config.yaml
hidden_size: 160
num_key_value_heads: 1
norm_place: "pre"
init_std_qkv: 0.0758
beta1: 0.95
decay_fraction: 0.599
Each number is 500 + 25 x the weight over its row's rms, rounded and kept within 0 to 999. Layers, rows and columns count from 0. Numbers have three digits each. The size before them is the row's rms in percent of the matrix's.

# up: layer 6 MLP up, 640x160, rms 0.142, rows 104-141, columns 80-159
# down: layer 6 MLP down (transposed), 640x160, rms 0.0733, rows 104-141, columns 80-159
up104 098:469483507483457494479496481532506494487489453524490483519523515511501522530502509527543465567536524533495482538494499475500515504479526501545521542518507501481451479436500515502499514552491528491506506542470506486475504554493505495470504476
down104 101:543461504478517468486445532502461491473509482433478477520495453501500527433512533495514533488482462494472482499505484498518506497477499500517483491527473491473557503508480522481522534519523485477485527512486506462528507529514503530479506505
up105 093:479464503505498515541489507521501446503458504489497485490483521447499518496474444518503509482517526521575473513475455479457514515535519484529552532448475491502460511457510488513533523534530500554485480486532525504499482544500513545521520482
down105 095:530481492486425546476490456506513489506496528475476539527502486483513487510470526462524501498496552508491521506547548521510461475452486489482472473545513527514497459536492474528498485478458479452509485485519492493538502483514454489489515516
up106 089:547491474500488532509510505472490498541542477497508514499509500521530489507487475514486482526481488494521500462479498441501503511496501511528531572454518466520528505522476502503480516518488527515551487544494473498506513457467501538476519463
down106 095:454536498525511493455517477507494513507491540497497476528465537495533502491491530488512555482503513516503484485512506528475445516519490494490454465503434511476462497500502472490498486523477492467467503491499518491439482502496491469491493509
up107 100:475498529487537518457517521468499512445510478477510508489475459494484502495502525551480479484478496450509481503519515484465500487501491506470475479483522444505489528473460518505533484521545492525510505439547519528528477520463504496508462512
down107 106:505495475503516499527489472509526467522515496539501481532488513458488534483447479524459472515476478535452499516481506468500542525521479522492499514507483458506459486511504477461530503475490510534469513521491478485496491513523504508504505512
up108 115:520482510541510525501518483466489488500512470474482501535499506527475534494470526483541501489499526491480491502510491487526490504483474544476526515490504495471429491502499530464487507540512505533478543510511513473524505504510472476507514521
down108 107:455507472494461481476520512462484534464519470494527525512516515523467491512440471504482456536484501471480530496470518515533527492492484513449464564492527492497507506521495505504491449484501522491485501522543526514483505479473511516502513511
up109 084:537485516511510513431467502445466460504489536510510469515500492496482490486529523501499547461455518454496510461443503480519488508494499495496524497536478488479479504552515522465456534476517502497533489489467458519515520499457462492499515466
down109 095:523466502514504512572496508520529516473521478504524503477485552491502504517577524496523492471480482491530539495482483474501473507532526487494498479504532569487524527484496510481489498436480451521514487521497517521506476495518537535486499500
up110 100:497517514523526496467497512483480515508481433466523510464483542483503517464488495534556489511493471474519502473479520556480490484496478534492522508483471498518489472501542537526464505433486513529528517517482485513525485501481491521490509485
down110 110:527531539496474504421452517538487494513533546514477499506482528534528512555555483528461527491528469491523517487532511499509477470509520535475512503511481551498488511473511509509508459512515538463531512499534518524501514474510475486516449511
up111 114:517507505461519521503484526539548475494506537478466493497545521542514478479506510479511506474492498480521467499487521508543438532551503530502535499523509460530478481542474492531507502526504463532493504495541527532475487519479478488469469536
down111 107:512480485516479505466489428443490487553466505543504473501454543508461515497492492538500466495494493525491532496477489484487493504520531501510488483485503499491490482473487447531526493543481516491513500473501528506472467476452508495477471488
up112 106:503526499475530520514524503497504495501475523522472499490519500456522490533481513484487479497526515516452500478476519508489471496478499511490492535475520476543490479528496458487493460471499510494442544541527508515533535499505458489479487496
down112 102:490529486487520546514494522481491518505497506497496496499529552531479497507429508533470508523545549491523484537522528500545498493502513487510531528463517528484496478540506479542490515451486433510491518517489510542490525487484495450483498491
up113 112:517532538505505464497520518511531490495483528484476491462484504507447524507554513523485511524472480482504475474541534569495481489493479533528544517533523480516489492501481494485504509502484494498455517507514487513470513491500474479486494525
down113 109:511481528493470485440523501470484521502518524535514499480469473569482453526500493498516492488529478554464531519501509455500453500535498532498501499514493493459513521506470532490524473490459482491494504498494476546505492484475498507493459519
up114 090:476508449502484478476516520483491515495499592501554512526570512510507507522511496504525508495496504453501515517487496488452496495490504483478523476468516560505453506469470494432504495504513464494549478493434499528538515494514515501508491522
down114 089:481476462523507511511537546510511526495514494484525512486507461516519465517533488440462530564515506473492480524503497498483482489487517511464480495479521523538533497468549494507530527502500510529481532516511503497480508487458500520486509498
up115 095:493532491499520458501556488494503470535494512464489538479481484476496490485493450497508477510497466521467512476524523473527514484536541546477510509504509504476515499542506527494479492465536499503507476472526454509515541530522477488468484478
down115 100:512447491494487542470488498493537514478479509530549482509500512536442450525514516487508477489479492480482500492510483543501509531495446487520501454474475523499497515476493476473506506521498474495503522509489568492461522476478540535512490508
up116 104:450481474513544503494534527500476525532542500444511526485530482487521506487529482447520483520487511544521494521502491533555503509556544520568504463470528491487498485459482523526475477472493483493488471486540494499478487504481478501565525498
down116 104:548456508499512476473499502487475525523477457464479504494509516508481530495475513517460524567487470527526499465501510517471508503495518511498500491504489490499485490511489517496467486496517472496453486533468495476534537484506468554495480477
up117 091:521531471447514509507493474491475522455512561552461488531514511510478439526469526509494495470498534484483502506487503502474483496478494505543527470489479508470495493529515550534467537508504497500552517544488477510506512525465545472508505531
down117 091:497492527526472488488500548468486420517515521460515497509510459527555485484466525514502515459502504492530519514504489472517511505509506501493487504467498496528455510484523491503498520472489484499477518508467525467493498463475479516491538466
up118 088:523541458437529510478515496503500529484517539548519467505492538520526459539509474511485517473525475476510527491471497500474516466489482492475524501462481534561466498535511514453509518506536506519542513475505510528523463480513498520525515492
down118 094:479516508512481503532490519474501465469528502497510469528561509472475481488517543478512515483469529500510524483531486530519487537494526513496551516508514512530516486491491475488488536516517518476526486523458478462494493499484535511497484535
up119 100:477483531438523492491555494451517492492522510469532531452498513494499502500527502465482476497467488484549440494524515513489486534545491489532485505516504511491473505511463480491520473492479518492490459482494475494492524474517529476503523491
down119 103:546506519485511495467472534526506496509490504550517494507538504467489493476532528483482507536535544480485540494471541493543534472501491489507443531516501480494547506490538431479517533525539483461523511471476488460493515500473510519485529443
up120 111:528489512483493502483524511545556477481547521503514479493497487480481489485462506484494507547521508486507474515529492506483486523497509560462517491524485424498526496405498474506498505529490487515495484481514479534487541472495487470500511517
down120 110:542538528483458541524520488534491492478521470513522514505540509493495493507517504558484484507532493497495490505458491480483514475459511489496517539508530496483477559526479504512497506476517501498523530465483472501524500527489508474514516515
up121 086:428452511504515468513510504510503467476496499545515503465500507492469472477506512481501524514548481463500513492490488498516507508513444489486547529548527511515484520480520477481496465493523501498490499522523508457520494490503505540540495496
down121 091:524496481457482531455493504496541492520497511510463469484490503475470512477486516488482505533507548495514541476513497493523516465506520505492476496513494493509475502468513501551513486444500507527510540461544482484472525487460503467525524493
up122 096:527502527513528516507541519479506551514487501494519472521533483491484521525476497472523513503525495504507483498483458471498525492516488473495498444547498491499487516534514480496438518480527526484510520478476464502529496490501506530523495504
down122 099:504522490521485484521471469531516500527483483498519503478491477418500504484485490535478509494460490503495480506448434522507511476522507530524511502496540499524519508454488481479464493473474485525479525505554463500508493489521508483462528528
up123 090:492527482472535489502493541462506500459525553490502478493444519531521472513510526560516488507527513472528446523499525513468490542543507460549488487492469451508499537545513462473535496463499483494496464531446504468494524512506518490479484491
down123 092:504527495502480522503495504499542517496500477538476542536530468484493457463504473474505488479506481461520473449499504458494515502466503555498532511481498496481485521466483558512467494475492489512523479515523533515500478464509519492496524501
up124 105:546528452512474504530539490480488519518494486538534511471508482531476503455516488483522521522523507499496520530501498503495453479526481516499525535545533440495502566510486502502445496513478500435469479498494494482460478457514478534555496538
down124 099:504491544505505483504481468485499506516524514451472499526545536540521494467500499518522533487490501477479492492476525560544454483486522492480488508546502513495501465521471464449498507500518439479466517531535513517506522508554492534493518495
up125 111:479487509496527517498535530484514470515552526577497463429499475516489440502508484505491532541512536487453507467483480511461488550492513521522510499486505492494518500464498482500526486515493521469497453497511517483520520507509515464503470504
down125 110:508537522494499527467472506455524577518512464494481484496526495466500524497476460442495483503513518527489491494486491469513534542475501480489486504543499527478488488531472478498505523515569494479494497465477514495462525445514505476548533488
up126 093:483535519528511484496498507506482485462444513479513513491540522498514490512456480511496496486498528554533513550485508498541490513476525502514517542495558516478525479491498485512522543513469515480432525523485504516502504500516493457516473473
down126 099:512498527471495512489539497490530545504512506519549526517518470456462484485485509538487469514498497533483479510512496502476553485507526488508547440525489471464517532520474519477550482522470491479540485471523497554518504510499527496515550512
up127 095:524505512466474500516480497482490518492492473487528469511539525494473525547507490466467498499497520497483489481523523485482501480524480510502486516460514507498540542507525503460459470527459541481426442545488469514481516488554495536486515490
down127 099:490514539513506468455519494498479508506504510481522489506568522532520461534506498541526526520513498471485516494491480478524503495502509480496456545513489518518467486498484526479489483506494485526466532528480535505478466514483441466477475530
up128 099:541509490497540529565480499490504519499529517515477488472486497505551494507516486459471509433496493512520470492489519532527474537523456488523521506501466490510508508512424525503445542564486566514525506512505478496458531504509514504480505478
down128 096:450493460492457485455498492518496469485487486514524492483474515492467531524473480540451523515496498531512477524530455500474466539480525462504487478505530502465508544430539482501512476483492482526517527504527523478563483454510480515505517482
up129 102:499514527464478521498524502476496508490518512475468496498492520573471492507534523538525479520499483496522493521474471461524519504503489486477515519507494515515495494496481555517494509517496520476478498494494502467524469498522472460457482476
down129 103:488509485481529470490440523517486485534485511488508502494480521533555512489490497462426549526495502485512489564496505482485470487540476507519537515506508501481512501539500479531471506510569465422484511496514452521512460517518488505530511483
up130 097:523536516485471538470493486501537517454536482540468462433497500461474509494499527544493525493491477507490448501512509484510535498497475453523465490445485530539495518525525529485499529482483520479513555493495543518487498531509517495479479492
down130 099:494430464520511483513480490498501473477482509484514451460551506490522492474469516481455468515483526482515509471526534478508486512487563546537494486546534512512467464490542476467501489549492465478533464477515548495493508496473460525480528486
up131 114:463474536517514479487492491517516510450497524502472501525476492476509501515475519532490485554510486534491530467520495515500534534482528486536484486534499532506504513477500481518466496543467482504500521485486521552494510478502471495477439457
down131 105:507503484477490507558512501476495476474502470558526516518505450535508515505442503530495518460479523498510495496464555524540489552488472481525509522466530496498491522534451517505527517537531474465509513493502455491500525486482501484454516529
up132 098:501439482502491501485538550485480511481486483524527480513530488487463509518442468483505495524468548529512541519552518498533519494552486514474473499512458484539521535528533485538491509478480480494482534492529511472464494510483495527516526473
down132 096:500502505476484505528506483520424492496556523519511462495508547501553469496512498526495497485496499457525482475539470484501468509499486528511471504496510479550499547524513494494498469491486496522535470471535502506531444481520449506483476515
up133 091:561465476482484465494512497478516549503535517493455496508525499505472501498516534509481506455522498475544504490545494477455490520503524527498487502460495489493542516463480497452480522486492506489504488495499513481530483466493495520484478492
down133 092:494479517509501517527497536466476441496520482481507531518464505527553490488470516502532483503521534512492519510497531485528580504488455513509523484504517506509505471493486510545570484505470519519478478478485499486439552541543475508499511446
up134 100:512500473494471542493560516496517495537504477466448516477498493443498508532474527479531489486488558507475480522484505538484516518460479497532471526501452518538522494520510502492514479486518509521480457488502455506517466489510503479529524518
down134 102:471507477485501472440524556489466509487533495547482512493519502503503519520476529490485509522484455526513527496490522458525496459484494529458522472487511493490509511493491506526508472566483438492512511496485556494495483503476567508513538508
up135 118:511528518509473509459518504494485551475534515520489470507551529485535503493462529542518482504510510495517549467505491492493491521563490529483487478523482475522519494528527502482562448466509487502472490480507513502502516541483519491527511514
down135 110:494501521496516515479520500504542530504502502468490470526485518551461517471490510478500465503480508506470488483483485485498517516479482492463456498510523484497496530496478479518493521525494520469494494497406500477478456446489464526513516519
up136 116:565489553500479473504440446514532501452518484502478505494517502497461495461563475470501525501517501480486476512496507507483523485490540480476449529497482494497503519508494480523476508468545509489528483489488497500524504540471509501523454472
down136 107:503476496489549498469509488461550530505495508499474514493528496520488552531526507492442487431529481531498500492478551537540492475456544517456484493481459528497476479509448480510524488473472471479458471516520504488495521492513469486469541501
up137 095:487517500502516461514528506447451531494530502516479515498539487450515467500540528547493505489503538489480477483504477559504493483510480522519447516505506500480489464530492494543537502483468491463493474547520482494485474500516441529511495515
down137 104:480503522465512476567490505517471460490520490482505521503452523414513517522522478518505488550512480457528458450482497489511493492494465534490534511497480504526518524533476476495493495508501535513519471501548517489467461483511483512532491542
up138 092:515517514498564491516524485481507517522503489511520490502532509507484493551507500482487511473461537515447454530498446531511484500474483518504485470483524476453505481484511420509527533496522505536457518462473462494526462495477521524538530511
down138 098:511486485487475475484481461497496507514492558544460524475461527519465503518524505564499501530515498510513522505478498472478526515487504463457490516502498506554526486489512503476516524477463515479540511491542524481518490507529492505523436525
up139 098:529510547416483466457499493427488517502468479537485520518500471489462496483528512485470501513528510514510484449520509456468495491512457485506506488503504517562533504517531481536465452505512517505511489494505550489501479523496485486466470477
down139 101:504477497530537541488495515533564495478492503444526518495491502517482496469509489502476463504520493534519489523514505506550522479520491503482486498500501476527483481488466473463500495491508515535507504493526499512469498483538499515495543551
up140 097:470488468474494512459488515514493534492459469543528496453484483490458475510504517549500456506517491521475524485489475451478465474498522519489476536458502516456501560510457506490498545496497473514477514455455544526542449490521509517492479517
down140 093:470533526461485516531505493465540498507474519503476493491496525440485497443465506473473502513487509526517471502510503533508536524509467466531511515523471514499487508552511503485531510446500472465469549562497452498467566508535489528485497517
up141 125:503498555465491474466501557481547489518535459448503533522481464470491516501519505464473500506497515480429487477511505489546505542474533461512485465531453515513499502531484502505481518482461526475507524495520486528499542493489508495470482442
down141 113:475511546536529490488551466542479494492517517527504508495504515454543524507478496515445474504504506515498470549479514491519469496479491524515518542515511528503519492462453475474481448460505483489503469476512522502467497481517501512491514509